config.yaml
n_head: 6
d_mlp: 2304
vocab_size: 32768
activation: "gelu"
attn_scale: 0.125
parallel_block: false
grad_clip: 0.5
warmup_steps: 200
schedule: "wsd"
seq_len: 1024
Each number is 128 + 24 x the weight over its row's rms, rounded and kept within 0 to 255. Layers, rows and columns count from 0. Numbers have three digits each. The size before them is the row's rms in percent of the matrix's.

# layer 10 MLP up, 2304x384, rms 0.122, rows 836-976, columns 288-335
110:090142119168149140111104096144130158113094128135156162151117143148101113151115104133135130124138173129127101091125061144142104148118104184099084
081:114101094143123074179125129093136164123113119151129092136118147145172145116121117156140084147144154149105188140107157127165108134154175103114132
088:153143119163111143131139168143141127147139131111154146141134142123122155141176111147112157114123099152085193151096117129146156108135098127125156
100:163058121135104124096137078163096109142168130128128108128149086164109125115124117142141106104104188135124133126068093115157112148126111144113118
109:150107156116146158168121094116138115142138173129132136129151129092160097126126090103138138091136130112116108147139130118105130173134131133099143
111:118132152136150142148087105131132111152102137137161127102124163134156121135089166151138131133088101146125138151118098119122134151139128094148123
076:143123152113140113108155100120104108119128134125132149117110122092085146080118129106110151111095118150086145133144133159101128129105161149119125
126:134159140129096128043165114112133148154133114144060131148067129123126109147101114090123118108102156126119166095067141129105167145126122160104150
224:119129132108085144153116127118124130100130118154133151134141092126114175127163144089143134133172130111128128167118111128075120141119166133111149
099:085116157137154152089098150116124140139155119089119135126121100148120095126100121118129140107151171148129138108141124115137149089098130093146148
086:094147132179102136192135141123084158137123134097093087162115155155124103131080149143122113111162084136129166108133145133113107122135128113144093
093:144138149111106134128129081107100097169141111111144145119164125135100104145139125114146127135164118167145146093125169142165167130093130114131121
085:113129133163108121081112135092086090135153186137145154147175160128146109138105140113144154129160097145144145073127117098114141112117160111103147
134:091167121057141128107130124087178164127119121146109119116099111069127129081093138145151080126136143079137102089136110127113082153140135104112146
092:168130075106131093123084128131158162134155116117144117120087142088101119123138111124109077079140105124147088127143104157122175141107153122127085
087:172102124089105122127125101172104133165133153115117158120136114160140162173192135109132133105152119166096125162115111149116113108139146167137142
098:112117093158088088126146096128143134160141090179150107111160105122147104118141119147099127177123111122120113164103181129104114151131143113110174
103:139153123062128129132128132144136116139120181131181134140158133114080178135147132138105126154128185138092160146166100166130121157127102126087095
095:126122118132061144160116172104127147117157164159157086076119142103112147085140129114137131159064133160161095131143159083109107109152153133114096
117:131134122150070136112108156118134110127139155114152142130138115124115141158118119165132095173121118077127129104128156125133095130158125122100092
079:105141119162132126149154090094135135109133141162127149124114117157133127121111094094107085108140137113134096135111120159093102129183121066130123
107:153109161162146112100115091130175143131100155152128134155084168133127100176155130130151125095126122104163165144120130160128093080130131102120075
108:139173125111128099109145136127151184118112123149124103138115187100181092128108145155087119116154151139146145118128114121091096139127122089122145
116:133116137134127096113147118153129140126109110121107139122135124119128148107122126152136154151107119158125108111117127084151142133112136135107109
117:139138105139142164143083142150127118126161143085091166125166143127124141124140136116098101133165138136110103120142120133143114142115113111074129
112:116093142109132117120169092112129107135136151124120111164107122130111094112146100140167142188121121152139147145116071125117109140138107154127113
130:137150147174133089143100093118100108144153120129151115101194112117135141115187101077132181183128143125156153121121138161157143146134164145125132
055:169113152092107135097123144138089133162115097179173164110154155149192149113169121082140101107107118128108100085154120096120166169145156081104127
080:147170123108145125157125110093181136137151098102163134156194089094146154125136129133124127130163111149148133124128126173127150106144111145134144
063:096161103118098116126160130137105154124145124098127129145123151129150123107140164115133116106143150106133087110131140097096105126142121055146130
098:129168144151111107145106128103120128136108112140150141115133179138119153155138138138147208173100138130165134147124135152158152130177118111146153
092:156079103167141136144097171135122089136116106145123141159132155175124122096116122120097075166155138144142138093110157129184156128132126197132118
075:143156097151141110128121152127122114149142109104103139159151128106162123090093142096180111165132143128133122113043112111144145137135168118081133
062:137162155136153181164106152131118117118119131119107132140184123136115149154161146137158162113153146152137144086130156085114131122102102114112126
071:121155103094144100165125124152104094123163116100117111185117108152105171176152058178133153123124104112078120127102135128126145166127093118135136
081:142144125102132144086157130153127149074146122096123122167164123100157157111133128147127169072138109157130053070136114112103153143153138104124142
109:112103146105149153148117123141135161098097126156114144115175123129106123133129094122142128155128084137116123113117102115133161104131131149127117
114:147109115113142124141129084135157167148149108174138127120143126139125147120137146102137117130093130114127110179100118133141128126134170110171128
073:106148148145125135106085130134156106140122155101157143064125131130135107108159114086092124139135133127133109113116135148132071170140107123099109
111:152136110101117151131175124150117144142120157140117137141132133176121116098110118135101107116129132134112107093136151133153144116125127111085083
111:090133125125105149101123113136127103080129142123146135128139112130098115176152161171116154148129109102119133127116145149118103090116092126113123
085:107174124155185132149100125139139126143125146123094095149136098110137143122104110120148069133133134102162100145144208134164158129156115107125148
097:118140139113124104143140103130169125112147115111118110080144140148120104131077116195177128175100164107149135103097087125129096119137138105142139
068:134123156097117111104125160127103134163137110157111161169122117145171165130091135131128178124147116077103134108140128095138126109105139134098143
113:119147111124128184137135105136136108140151174152135182148156108132132107121146115083139107133093144133134120102165087120147178102108087106118109
078:101108082166132138103117113156115136125146117094114110160068157109121148129129106083167102096167160132104130107076100110122076128139106140181090
097:141110128141145140143122153137106143122184124112143110124136133092124099137160156142138131100121150161144108143121156075118110099085110145136131
083:133133161159111109139115113177097120177149117117108130086138100138136136084157104093144120094141166138136109143143108122158159129126118111134142
126:128125157134133076091174089120124177139126125090108119158139119110076118149117154164110178127147138152095197150154118156066111114144153110147150
067:091135138123174098065140137130150130150165152148174130094136152113160130086130161112147139115181149099134140093130115136080181114148155119140128
081:131093123155133150146143115169103111117118173125083143157116085101116104135095108196160124110116152117105171123123146092122083116078118145132097
124:149167142119118113119113120116144122144140128111131166112127175126150125100132112137133080121119162120114133131092122122093134134116144143115120
099:160155114147114104145088146149095128109122122149094112124109156170150125147122129092121132103138147131068152098067121098121137115097123102073130
053:168135130128142181106120102101138091129146144107117129146186106095132165112139136120106131161129143160115081139128137145128148122140100140132109
077:140123137138177137157124140140127116105140152136103164097053118122112092107124095098102098115115142084089216149163129117147098117094105164129135
126:097090103144135120130138138098138158085114148149102145144136149112136105062123118157149146103120112126121100154142123106150078106160129093103143
087:136161131133156156097152104113157141112154092130124064105160140157151119135136151119149150142153151101128105115163140141125096152106101094100132
064:100122141166155136121156156122121102122151152147126141119113107144093166144164097119087133092125100126166135136132145132146080134107098147097126
080:150058112123163135157149114148132108105135125124133097138133160129075132144127108146170111138163126142125132160089181193133137113096119110139147
138:195097128152132124132160142117130115141120096185117102148121112125111137138103100146083163107087170095096152111103181104115128114137134121121121
132:149117110159099174088091125155117143085104133124095187118160123135134134135126147075099109095138103124126083112086107126128144165144172159105109
099:162098131131104137129128097180110070147121095110105133189144087136145169147113102147138108134146093121151144117114132093120113110123113141138121
067:145106108163105109124133111133118098157168134114147104097139163135127157101109143169120136123122110124094140129158097127068137102094102110128107
112:152169121120098121168139140123146117166160111176131124126170105117150176127111109094122131085117139127080126135134130141134128131136115114100127
111:097170114122075139132167133106144123130187134137106116114129152124113137093109103104094142128159127134120113151145152132184141136132151126121080
088:133172151154127089126122118127108097156140157124127128120150145148118147111135134158164151154145133120173104136171165118116119157085093127117121
076:098137087127102144137088094117147145120142112158152125150105108139115132132164147067160142153185104107129143135103102119178144151147146155072154
072:162149132127106108137142139112104122165104112134159114131154145130102154131055160101112140180122148129125145097091105096186152110154159072125123
097:138136166146121149134119128155157127089115110151144097127111110161096121148113144108125092118126131140114148125165147129134122162136142135098187
075:101119164091102156089116114135150107127107113098164161163130115118134110093118100107134201103135081117165125128125133119108110134115174126131059
085:120090082152141149138104144093137132092109174134106113148132127140117142149093135072167172112112116141096110123105148122121131123108104123135140
080:163142145170138145122104183143122168128123100118104075149088108150108115151114132110117159130134117128187147136129133108178126090114105126085147
114:112120087146150150119117151113134114176137149165128089114112163102152104151173114158065128121141126103084096117137109128141117140093134099092140
108:125126157148115113128156138088137119120105121127138128112144148118121135144137102128113121092170122147136135142137149104114082132123122102102095
064:126174107125117122100111157090154136128115144168142173163179152075145171103124156127119168101125162122099123105132077107124170107105135053135125
084:149158126162081108158073143129123174125085138100114168172117098132105116129117155167135154120142125155166102149133087135134128084133116093127137
107:122122083083090144162143113143172124143112134156101134093148120105088107175124134108151079136133100140139180137122087146157144143155096116142120
096:181170140126091136096120164174112109136146130121120138141133103143127151148102124153132120165145101133113123138154196112136164142095096147124137
080:152140138111105112121140179119112092185133147171147159135167116158129134110127099105122104114091148137107147107168124122116147102154109114134096
058:126115137172087146133109160141146143098113136144116130110159113142120159118119100123129129153149135160122106139134166117131148105105137130146124
120:117195141121136121130077125130121127164137100128163084157132136152170144154132106129138146126162155106121120134090151131106131073125119126121139
064:125121157106083138096109170139100096113135105139126137107109161129143151110117117126121141120168184140153147139149132114134078113145132095084142
083:142097136141131108148106116087121119134118104154148120099084099091110145127137168119148192097107110131132160107113150120158097106130189119101161
073:159166126164139125152127090098144130149118113125159143140125155119079137102140152127115144162156134131116114120119087125143105140055117110134123
096:158137127113190153120129110140145152117149091108113159160104185141130119134152148111110129121130150108149130108134132115165100192095121098116091
109:136128106149127136135100125139115091161163135083141102109131114157168105150124080082129141072124106150123059156119092142136193091078127130089095
085:117152113116125146135147125110107116106161131142089165153151094111152146172134105142097144132146116122127162129128092140092133146154130117127119
121:107179115104108141128122070120120128085136126133136115118134090182108156148130136109138139117141127102121101129150086154110160157123146104115152
105:218093181151115085107133130111109126106109146174146170128090149170113147127117108135146140147137110126116142097166136120146125119120165103135117
091:170126196145153152116132145136133132124159092126133104104115106185130157071130124141119148151131137134121116138152117143176140149149143135163115
134:117122103148105118152098086063137108146164132134161142139080072157116128112153142139143108121130150135083174094162121138114139137116174098120124
082:143076097153135119105118144155167120095123129131149085122147147125142119087128133112142148164137145100162161096133153101120150126105134097100164
113:126130157128114191125159152137130133110137149118090083086135130138171117133132126137108102153156145136146130118149130132112155109082126131103105
137:124145153120150137105118127125177178148153131149105143143114123130130139125146075144147106124121115143142108171132140063144118143154126146131115
052:104113168102106143132160109162126119116113125139143117123202114150114171110151118129086070130093095149142106149116105149121147152108101126135128
090:100076144121132137142124129105133131157143129164159177125134135146162112140137105123137118129092102143095091113110092119101140107144115100096144
090:127148121157173111136149149154135100164133101147144121158099118157100112160138112149130144183150116111146139109106071154168117110108104142137146
095:095145133155115153128108124123128122137147139119071130109102108131128101134208090125153117142115147133169112127141107150145164156135174123118157
084:126129123152139147104122126089119121142149155142148084143108130097131088158109128132129094156126140169121151164181140113104095112086164098146085
099:126135160098100140133140121148133119128117108110128108101140143138078161141142122130152095132161122143146159132131098112104124115109108073132111
113:149113069165145119183133077113125131118100121143066123124103102100121095145116134141095192121155162130139086151114055160110131107080152115117145
129:171150121121111101120121151122119105134108148117122126120106129154101201117134107098103133114141101143104146096095119134120142124113118161129121
075:133148108138060159159111099131134111086108119118129158136176167169166111133125154127137120153133132115136104137119139129148156114114114149127126
065:146101127092093144120159092168158116137146120150088124097100135127161139117165123138156123128142169119124144101093130111158103165120131108135088
079:104156132164101100123144135144092102125140133098109141111142133137141131122157126113120159063127119173136103123097145113135123118151098162065132
114:133180150107115088119140112097115159138116101148113128118110122135111157137147147090088135112168120137133118112127110125148149100100122120116138
111:145093121124144128126117081070163092110119140133063167129088095138127109137115113147108105117112082156179119153120118110104102125136101103120137
089:078124131160146091124120091101131151104128186152131176171111117114147179140108150133077146070096140142104125131136116127129139126135065100155124
084:083155080121159109126132104098119143161111126116072137107153114104158158126167138137134124085126163096120171136100119122094115113127161147090102
101:100110135110162064127101154118128180162107106136141190127127135129126116134128138113138096117129144102113148122122101117151144140143177111147129
053:125157160127094129148100142153157142150141129160122116085114143146104136157140105147152103143154136137134085104135147136137126125121144131136147
107:085127151130162129141149062110138174121146176095107144136162147154130131124110111144133149104124130173155138137133101160151111127145106147082144
108:138118163098103112151116138153142117147139093161132117106130114140162124187131122106140128138132128126132086111153120130125123145142113101074174
106:118097131115123149088117143127120164128112146119122115182155106139108165153118153135099107130115128097145163110150122125107148129138146114151098
119:152127094136118143134098095137157139127139145145101074131151124125137143149103108122157139144137112103141120100142115122082130130117126126113119
124:096154142162131128146116152135140156213123136142105095141142183146107103093131097143098136144133141157134140153126135089181139107140084146124098
092:107139110132121068146153117115159119152163140168152107104126124105138115125165169106143152105113136148113113155143126142120128147135133159159083
095:153143109143128151150141124103142100149160120147131130132137134076128098150160127099119119139100161130140117139139138130141090165076103076127147
114:158113200119127168120110135121149140127142171095106162119145096157125116161171120100160143107170130105180105110140155128130107116156111126110104
083:133095158119125143135145109111168119127176126073149107142089116120145139147109124158126164166119136098104093135081123144143150128104098116144122
087:130109103158124104147095114106109170109131146106104145168153157137126114154130122123125156191130113127156147089130121136168137115151139145123157
105:133138147177136141120130152111151123132092139122129124137137153104145118138107148109132106141132099123112114139106165144148097133126083114146082
095:115121185104144127100106138089127138121132174123120133133133130100150128158162109112150144126138154161122178132128154086102149121152132116088114
106:129103066131170167167108138112176093160126119101147160137146101130110126128165127146136114153110179116162112121128130114132148101106161135126179
112:125161137150098152145118116134129105148139142139096125146171143091124114110154156141114098130116120120136086115124127116114167080148125147137125
100:150117119133145114146114110102143124128135125161085121092108139125119172093118130146115148156141099143124098164098117146112171098124131121137114
086:129127117119120083156142115145142116157142146121116084117119138100123114124156111154131118102109182124125141132117113133087160116113112128148169
144:131096105172114112133184104175114128147144115097143150155098113126152136164119093093084137129117147124110110116104129145116090074128137125148112
089:131105104111133154089115118157136123122111149121123141146182128163131114035131137128119128090150130157072117105164123103114113111128113138096101
119:127160160150107121138119121083151152103160163144176169114125094142102124159142131116116094124116167122122100155154119115116065123175107117149122
103:097122129131141171146169121130125130143140102115097107149121136171110117144118140112126135121129157177129129146171110160129109167119123102143142
104:126124153121127119109138073090149121132123118138133113147178117168156150169167122138138081102077152145104160135119109145092117123116107100134078
120:114110085162149134085112098111115138177137132154107153132131138105137140161136133119123136124131135132149131087131097127119179147096151138108139
127:125168152109150091139104121171110166113161108133151113094135138134132162167121106179106123085149145166167121103102071173113153115168148109097159
085:151125120135144116111138112120125162119079150079148142189090161112157133136107143142113146096079136128146176121118133119115112124129186156140120
119:089132107125143107166138110145119121101156097119107141137101184178101159105123100158129151107099131119078162138142080128124133166122176107110142
113:101130126127167227118111139121119108122115151060113146155095174143122148183099111139144126161154138134107131095146127114182121135079132101147141
084:143148154143135145185106146148113123162129104151149123177131142140133153145144096090122078111159135137100104130122124086136083127108095130116101
075:134104120144114160131112096121142114122111120106125121149101144154157161124146110128135119112175168106169129100126106154107108163100097163134127
090:104138133107158093117146147169147151139129106121109141114137137112119160140154126136109102087109137157148113126161104144123123122109127080142181
094:135074124162077154082115129101141141106129176122113164136100131088077128098146152078122155123170098155114140088164136082121112130134130156124088
# layer 10 MLP down (transposed), 2304x384, rms 0.0554, rows 836-976, columns 288-335
112:132142122108153144073137129131151118132158147076159123074123112110168151098137138125154136112108109117123131104092135143136145131086185058119148
083:082141102120111147075141140147104097147149164156156139191130117161109130155146155150122127128116034135121107127138080151126151142116092134119149
096:105119141141159134100156094106117141101105096135112124132126051095156128101111128134156142139100147095151114113159166157107169153144144104148144
101:121121106080135121150119136112047143110138142158131133141157069130124144110145133107156186121162113125101143134137132133145095120127087092102126
103:133124161165142122124165160131108141146147164125101129151141083105116116116163118092095086168161105116117125130124165119098139105139142146147131
109:100141131119126149133106095136118109092183117127131125134090102115145130127143109125131105122138100097103120140103121113147122125161152122147122
074:101112085121124107093124143150119123130149136110116129135091111149182138127113118131149169106150121132143159136098097125145156109116120121133098
131:077135182134174125123132143138104122143065149115177120090117127123130172143147090135196120115108114141138101162139173160146097146089125106121131
247:126114126114128138135133121109111160111145106145132147134129078130131148133140127092181153134146121122123075153094138125125166136150153142113153
099:127130139112135133109134107176114109079122117126119170100152124130124169093132141115129166145118149122095120114136119125121139210154073139165116
088:157160118137094130123125152142147128079061181164161129096142088160141113134161129156124072124150126112139126134125133122133115077132143141106133
096:172131147126151146129133097105137162090127151088113174093108112141126130106108149090088136151118112143102118123102107154131155137169118135129137
079:166155127155170115131154142113109190166155078117135084166098145145135103129116132155122113116157080114136121153073129123168141113110114146138111
141:138136124148136145138143140131075171155120124091165111134092155122146109159138144103079116091104113159111138134090159131153135073128085116170114
082:146143144146163116123126119124056117131143114119122139173169164156126111128169119135160161119195118119116128122125153128143092089110146131116155
097:126061148168097108148082126144166043071132131144175134108119100111133100131107101105128122099115094104145102093153127148135136092139091100150106
103:114157080143130151149074162073114124133109100100127148142116160156175121116139102126092139095146122136141108151148146116148117135127150158136154
106:079149137083104105129104115117142119142093120146122076129095103134109116122130131129114176095147119140134117117173139096125153102136122109125135
093:132095119127100095084128145150147118076102126143150131156125186099121093114139143160129081145122099148108071100120141103121099155101149103117118
120:140108139093162132129140101122099121136139106113126161101141101082101135123137120102131134142170126092161110135128106075129144138113150111115121
085:106140120185128133126124115123141125113119076112109119142084150167095111094125163137113091126152160104123121115140143123177178065131114158131145
105:111145120114150114081137135134135144109098122125106101152085155138123160090119114165186139119094193119112113089136088135157137124146157122138139
106:133176115119102110134167136126115120097072105140065119097164144192136131123153117133122157147125124125154128136139126115154100163110135136142121
111:135215125148095159135099133063158098107115121118132121095137167119156115144132129137097104135145142127117099112132146108157131139153110117115096
095:114125151106181132068108119120125114103149125151164111108149118114151125134115150150158185126081147109142123145106127137146124093144150082125113
108:108131103128177131117116157180101102194113178103111092123141123196110163136159126142115136100137137152112137077118136148156105148108113155144168
128:130121137118120138140094134133146131140131144132166133126121059103152128117100121111108138139111125150155162120202154082137066152143099169125105
050:157115125146143084133149121161098156117145127133191151173162173130122083122120163164129131111115089113136111110124138119133122108105143178091105
085:139085129190104092140124112159160097112129139172127106106160147120107078131190127112120110107150111120143149127160121087179153086126142117122153
068:106140134116147146077117097114098107166146115132116110130135065132156183149124119099145127152122147121090132092112116097138132146140161126140112
097:139161149117171144143121111161141116101121138105143078134112108135130137103127134127103108119093118144128125088164130122115091164151153141109167
095:146136134099106113154119131133108084098102126119116145131143195100111115128142139159129149129159093144093152135110116103120125168143152141075116
077:152143142142129116149154130169130110110096132138129133111120181095133141149151107138144053149136148123119129157086125123125121139158079160139116
065:116161131127114125172123108150148150104116114114165139118111113063116109101062147108088140085123104130140127149155145152175125119128115133108090
073:120132078155115116120145124124125109143107113102145127128119100120130092134130188123126112128126137119114120099121128137147127121137113164122159
082:127136099149142140115150136133115145123119124121131125145126138173135068116134171110103138142117144105142148131128178113130144097147123117166160
106:124097127154117103094156123135136117130169116133117108118143100136126105142125122142104146144121142097154115151114101119127121118120156123112185
118:146108145121132122081124109122137137122137124116135123155130137189114142120077126127113093093151153089092135135100148129084143123128109118126115
079:130125112142167141123117154101102108117163140126154070107122129109137151125159127084163131098125103127132170123107130133121135136160141137161050
103:129159078087132104099102137119112187110128118164118136119132116137160126132116148136132112160080177087113111139082123154070104144159160160128102
102:160126159160125103059114155092147156168181143193121119141134189150160119149125132113127117138153152165124133155152151111125170133119127120135114
089:104129112098133127128106125134147125148116082137170129134098157138140133086135121130169153154130112137142156100122136127148117124155069153128100
089:184152092140126144093125167117110115120113150123120157139145117094131101098136142107121132124139099141132154168079152123141154087160120140081123
075:107122101108085110122144115108147084091096133139124149108115104127132143120150134129113136103159141143185158114124108151099108118119120173158133
108:147115138125103102101122162112108088114145133128124147113168122134137148144075120129131159140147166098121088148102140143094109143106115166131135
073:129137139091115112129148152137104128131137160137143139131145114131136113128106158118158168091131164054150161145129109192137120145104125094119152
100:122105159107153137118176102090156113126073110156121132152097140105144125148115136145116127113165148123134126112121148154149128142132117093110098
088:166186169166101107132141133085132141109131121127128129171111105190102131118107169140094161143098098148109118166185153103111165137070123173163138
144:112103137159114149143150135146077167145096120134109115114138186105111132119130109126090122150133116108120145122092162102099170115132116135105115
073:203151121104176149124155069151133095115148118144116110166142114093132182104116155141188112121102121180134112104123146106092146148119136131150138
081:076126100152154093107141110123128104131128114087135121095078130134159177146104147167103123154166150130123151161125129131131132145160144108134101
130:151147128071095158142106099125139160173120133126050104121096180088154136159132142129112113097112138101075145111094163144106138142110085097119157
098:151099138123102115126094136126111116086142124100082060144147159151164144126127106148137115124111166126150106127135158133102163139147111152128119
050:162123101069176117121141147141080069165099151172113142155126138111100138136161185108132154146113152128118126143115156148114105092134116115115146
081:107146114145107092078116108107090153116117119115122131161146119121130111149095158106108138140131146142106090132113156149082148187099134113122133
123:148115133138168110129115130091108121143149094127129100129081141102097100148099150117136170163138157156107149123122165106143107099129133081142120
077:139135128125141111122127153132151086119147166153135126144138092122091160108155111157112111145051101158159128146093101137113103084142125148120100
065:137131120138146126127092133129123116096124103116119111139141137137148140116131123138129135171155143151113114121110102097080112128141124121117102
082:115107142100116128138147136142140120133069139145105148116185126179125135145145133116129149125161145110158172132120088108125078123120158200135141
119:103134143105142103127157119117138140153108145098149109130092181099110153118115112091167148154093117120145121131115123098140123093123118129126131
117:078110131129129160098182097103144130137135169153128140111131119088154126155130093105215143110148074127119111181109105124121164140097126128136143
100:127132109147103148112118119134120126153123120115103130160120135143146139096162153156098154109073143102110147127152175113162097114139133114107150
061:152108152111139112109111133128110128151131120139133119137121098140106129161140153084132122120141117138151135133110144142145089147153148157150156
115:088152135180158110120080125120085147166104140118121125128117129104144115153121142135127105154119112164185135133115175112129120118149125143128116
106:126129143176195105114120111109117151132128127137112094141118206071131122142140155159129075138136174109164106099163121090128188159107108119138152
092:133123100158133155116169135097160143091137094110094133095114052083143156122147096124130106113121120151107165128119129096131180133210124073122136
075:142131145143145113123127131155126141112102130113146131103118065172122092129096138167105150113076100168144156129135140123136136158120112146129118
067:155131127116108128152122114112126118109152159155131124101119111159146115098135133131142119139149116115139114124098105132122101121077175144148107
093:126131143153125137143131122109122135163145142134074177173150141124138106123160163106143105125144133104149121109038116120135100120146133136121088
069:137147131096109115109127155112109175127094149185114154158138133112131102114131116171125146131169117147118170133120102134132123095114120168127123
086:126160173141128103098098147170103123146097138111135124101136126162129089105122119110112098101134163130139145133126127123115126140123117128139106
088:125107120142131134102116144150109076124148138146128176119116119084094134071153124125131163137135095106080108089105098082116117131129151146121073
111:119101133130138111104113124123116160098100131108147146085127121138107147117138125109140140142161138097135138179143108093122148082137148143143151
091:133174123112125116092129128140112125162133116164172160117136120138109145159143148100130164129142136142123139122073130128092139139140095117113128
066:141150165175142145098130113145149118131131160109178138132123149152110146125131104162083101117110087133129141164123154110126130098116074120120121
087:111141078120132117145118122160144093123119104174178115127135125130152114132127129094107114119097076083109139114098103141135133126117128129111095
115:086129123169149134109185116128134168125103145170127101100141123134150116153111140145128066117101110125112075138169092150109099133130153137090098
093:119101126080112122153157084091133157145133114126157114131124098141148127133147146097121138134135137128107148130117109121158126111168119111141159
080:107124120096135129149107131147121194136194108123163115141126108153127115088103130127149124107129090091118143162141086132130122158083121127164159
063:122139132128117073150156127119104133150090118092082139152109102160151089122124128138107158131119097131092145135130136181166105155095132132178167
115:116136135117116164129126094108164152094142120144132143096122141081135103106103160079187082132124118154120147156144148160121111194120148110182136
061:129177098124127121125143119136133117152103173110138143124117151120134121152145125136177121121115077140138148080135132103109123126178085137137094
080:124124131143130107097158082136111120124111153110152129131167143100131121159149095135156128131124124112120144147138161125099149119105116130132116
073:101095097119125154068135103146128148095151156110102107144094123130141152129147086136131076116117120085172153140088135133108171134192103125136112
092:128101112120112138103146171081124114131156165099141120110142129134079152112099094142132117131114155129132109117144116169139142084111109155092168
120:139147126122080107109122131131153158084103104107143131136105125111152115128123135155144123105154106104089130137102100119126158117118126134116110
081:131126178165153133160102122158085135168103085119123111075138130122138105122117102128176131122144152124127166117186143114105119134152098134145128
133:125081112109157148131148164136115145137147115087131136098134200082167146115123143107113098152123188145141149142140163110177140144112121126151132
103:125124145129145116152114122085195103156112123125085157144138150131145108138125134124183177135147161122114140093114161141122141162156103065143141
094:080109138123171143126149105094115121137110100128167147178123128095091123177122128144152075116128120142112138158130191157140115093119135122123135
140:112159094113161121110135116122162160083158150131141154108130133124140146107148115117147148112175146117095134104163085138114152170112178133126126
086:118148182139151110164115179116091119126111110136105097096145113128075135149165134089116133131109101124170095138097124120122119126162114128133117
135:114113204103095121079094074071130119147109168101111146125113138176135110140137130085161146120123124103158134122139123138157126132162109172177110
129:105118136121132130127128145130108107155127131175178112144137132138121123141122152128106108146145085114138123095160143118155116144127144045129134
055:136099155109141123137104135168126129134091094134168100108114127119147108179115136175137175105147123131077175125126178104131178114115096129113119
091:121127110154152102145107154116142122115084157123144094142139140108149134044147153088134157091108140115135118085135128143136135114114150167119144
082:113106114107105120121127086157149115122155132125099103133111137083119114086130121103144105101153153108143097124121114130088107110135143124160075
102:168128121144154121139139108109093145154127092108130112120096093135170117139113135122152128154121150177108102128126090147105137126120091126130108
089:161159122117093132147055129159171130069118130151120097139115096135127125133135153111118128093085116088126107109132136102115142092096109207132150
084:168117128152132108117083189128114105090122173132105141164144140143156114120094137110088204147130141118096134123074098144127117132173105145072116
110:110157140134129140156124118132185125127133072101119103127089215117110083143095117099169125103105162126149106089082151119135089175146153141098137
124:166156126162112099130125120132171165124115110098141128087085189109149139117131129162143121121127077162137110094144139142131124135129135145153137
074:118077121129150091131132152148103111148132142147106113156113116157137149161155124158114141127124119109099145072150109137098145125148117146139114
068:094123113107146128149134142134109198127096103148125122143113148125131111117118134102152149163158107128091144110134114120177086166073142152157100
077:159116101110167093124129116162095098107094097138182134129157121120102137121135141159120133186107148114155127154125151088138120094144139156159128
106:082131110086118156114105175114143115116129143126136121115100142107136138123146159162153165118089090120113120125105118137093170139107151115096105
106:103146153102134107145130202149164151095136159122150106109111154090134175106151141134094144122112189130156086087114127165164154147127107146103119
082:063150103116131134107184131149109103130123123095097112155152126124122094127162113139162161148156117119143111108146122125151091118110122191093098
083:166120107128128078136110136153118143124076175151171160140112138154085125132102101110149138159104100162151186075132143126157141118107106094135123
103:136135196157113125141117105104146179169124179149124131123100140127139132162124125156077167148114115123157108106097123172106087135118088188085089
059:128108103142130140066162105125110113074145102096132099143135133111139117103122161108136128151108091103136161137108151112151132140151085069142125
103:135113105146101144127136164122134106149138188184084131112124133114107116096128126141145150125180113111134160124138126162167107081145137119116151
106:173145158119137113140106105120118110122174101124140138140158116101098132054147073162119073099085086132138096120095131128169138097125120117115178
108:118112097104142118138159091100104165127165123122142122178169141137150107116137123159137134128119123136147101143141131087169129137138094163122090
114:166125189130121147166110135133087120138079095152109129119146123110111143135094122117094098147105183090109112149126148169108085127172127152145117
154:111083153112119146087143146133114122072154153133135177110136069091135135147163118106173106132152100122126127128132106149089149177138183133129153
095:164139159107105076131155137112112116080134122131121119085126133126112081105134166126133127106200133096165136128123133139150159118123088170108162
098:149108118091110142159150146177160100100160127136133107124135104123112097117125129132093118144148088135135153111075068153111127150152115133127124
123:138173104127105107109091080146152148122122109122120157112115116142112158123136142149141140159166107118145125129121132132110146101110122120136174
089:163155139077120152137133163098110144066083145111158150149152095139087133141126135111104151069138141124145108090166111117167132116139112157136129
089:149145118081099114126116122130103104087136124136133158174126094150116128124142119103122143097122093137162178112118120136103104135123117141101092
110:141149129119082123098118131101134102090146103116138123160145109124131160108144098098121106148127103170131180158145127118101117135131137117112131
093:132158090096153140186103098140073102121127129157135107108113109117099135121125157124141117122119102119134119081125130182125123155112118144160135
096:113118145130112143106094085125108085167126143121067095119118179141146131100106130143091087115156136160114113175106143076078110152103055150158135
114:092139142083164137157110117162114138141164150109119132142131117089099114113118117132132092148169101148130122112126125059112172123163111124155142
094:130131114125142131107116172107134136129139150124121114098163079112185145078066103152180142073141110156090135147130137128160187114143132116095130
076:166092104149138122131106124136144151140115120136134091126127100145134120136130102134140161176138126149126140117111112116138159131202110086091183
150:121132160132099105135150162106061206136122142106131129095108154110095111139081148066157116111115110102129104137139155155133201115144110136134086
092:112136136120098121104135149091145138142136113144164156126138120139100119144159080115132167135095148123124102088130126155140110113090134158145135
107:077117105087128133120153108123114082136157142110077132114141100087139155117159116122129126120135100127145081124174155149169131111083177141170127
110:161179147146140158139144133133082153156117142120097154142106115101102118112147136149075149103128107132134141175145111130152156105152134147142141
101:146121146115162113111125133142149165127139116110124102149133124102096131133146130105115127132123125095183129138092102142108138170110143100073141
111:128094163150139143119131098132164157111091173129135135129173120122155117123127143138119086099103106122111138146174172142117083123130117157125074
129:153096142166109157165151166116116109093124160116144097098146163162130118127099125095140179140099159107124150170138120118145143140111116148113133
077:112157144114117131108100118112086114124128126142135140172122131126137095130130102101120115090133159124164105129101109122089123094159118107163141
098:172121097083140157103123162104149131135163114106146102119159046109107125124109145129126110123131115111193118124112154163088113108108136158106134
115:112153118133108065183185138098147126105151118152095120122099116109139113122150164092112130101127118158102122146107187112128145109161109136120132
087:151101155095111109111112123145137141062170141131129144100083126154133108153185143124152152138094147139126127144162121134147113091118121165144099
068:117111147104141121123149119121135143128122147161147080082116095106118130149182165126126133113133114148123119133114158117131117129138151162089090
085:141132157105124101110169107115065158077146147164134136106109124160153104091148117150089121114081103114137127133147096106103125132096103140084176
079:097141144133154076106123143124079156146155140154129077158149109132107086154136117151089155106138159109139156133087150132124126149117154133110151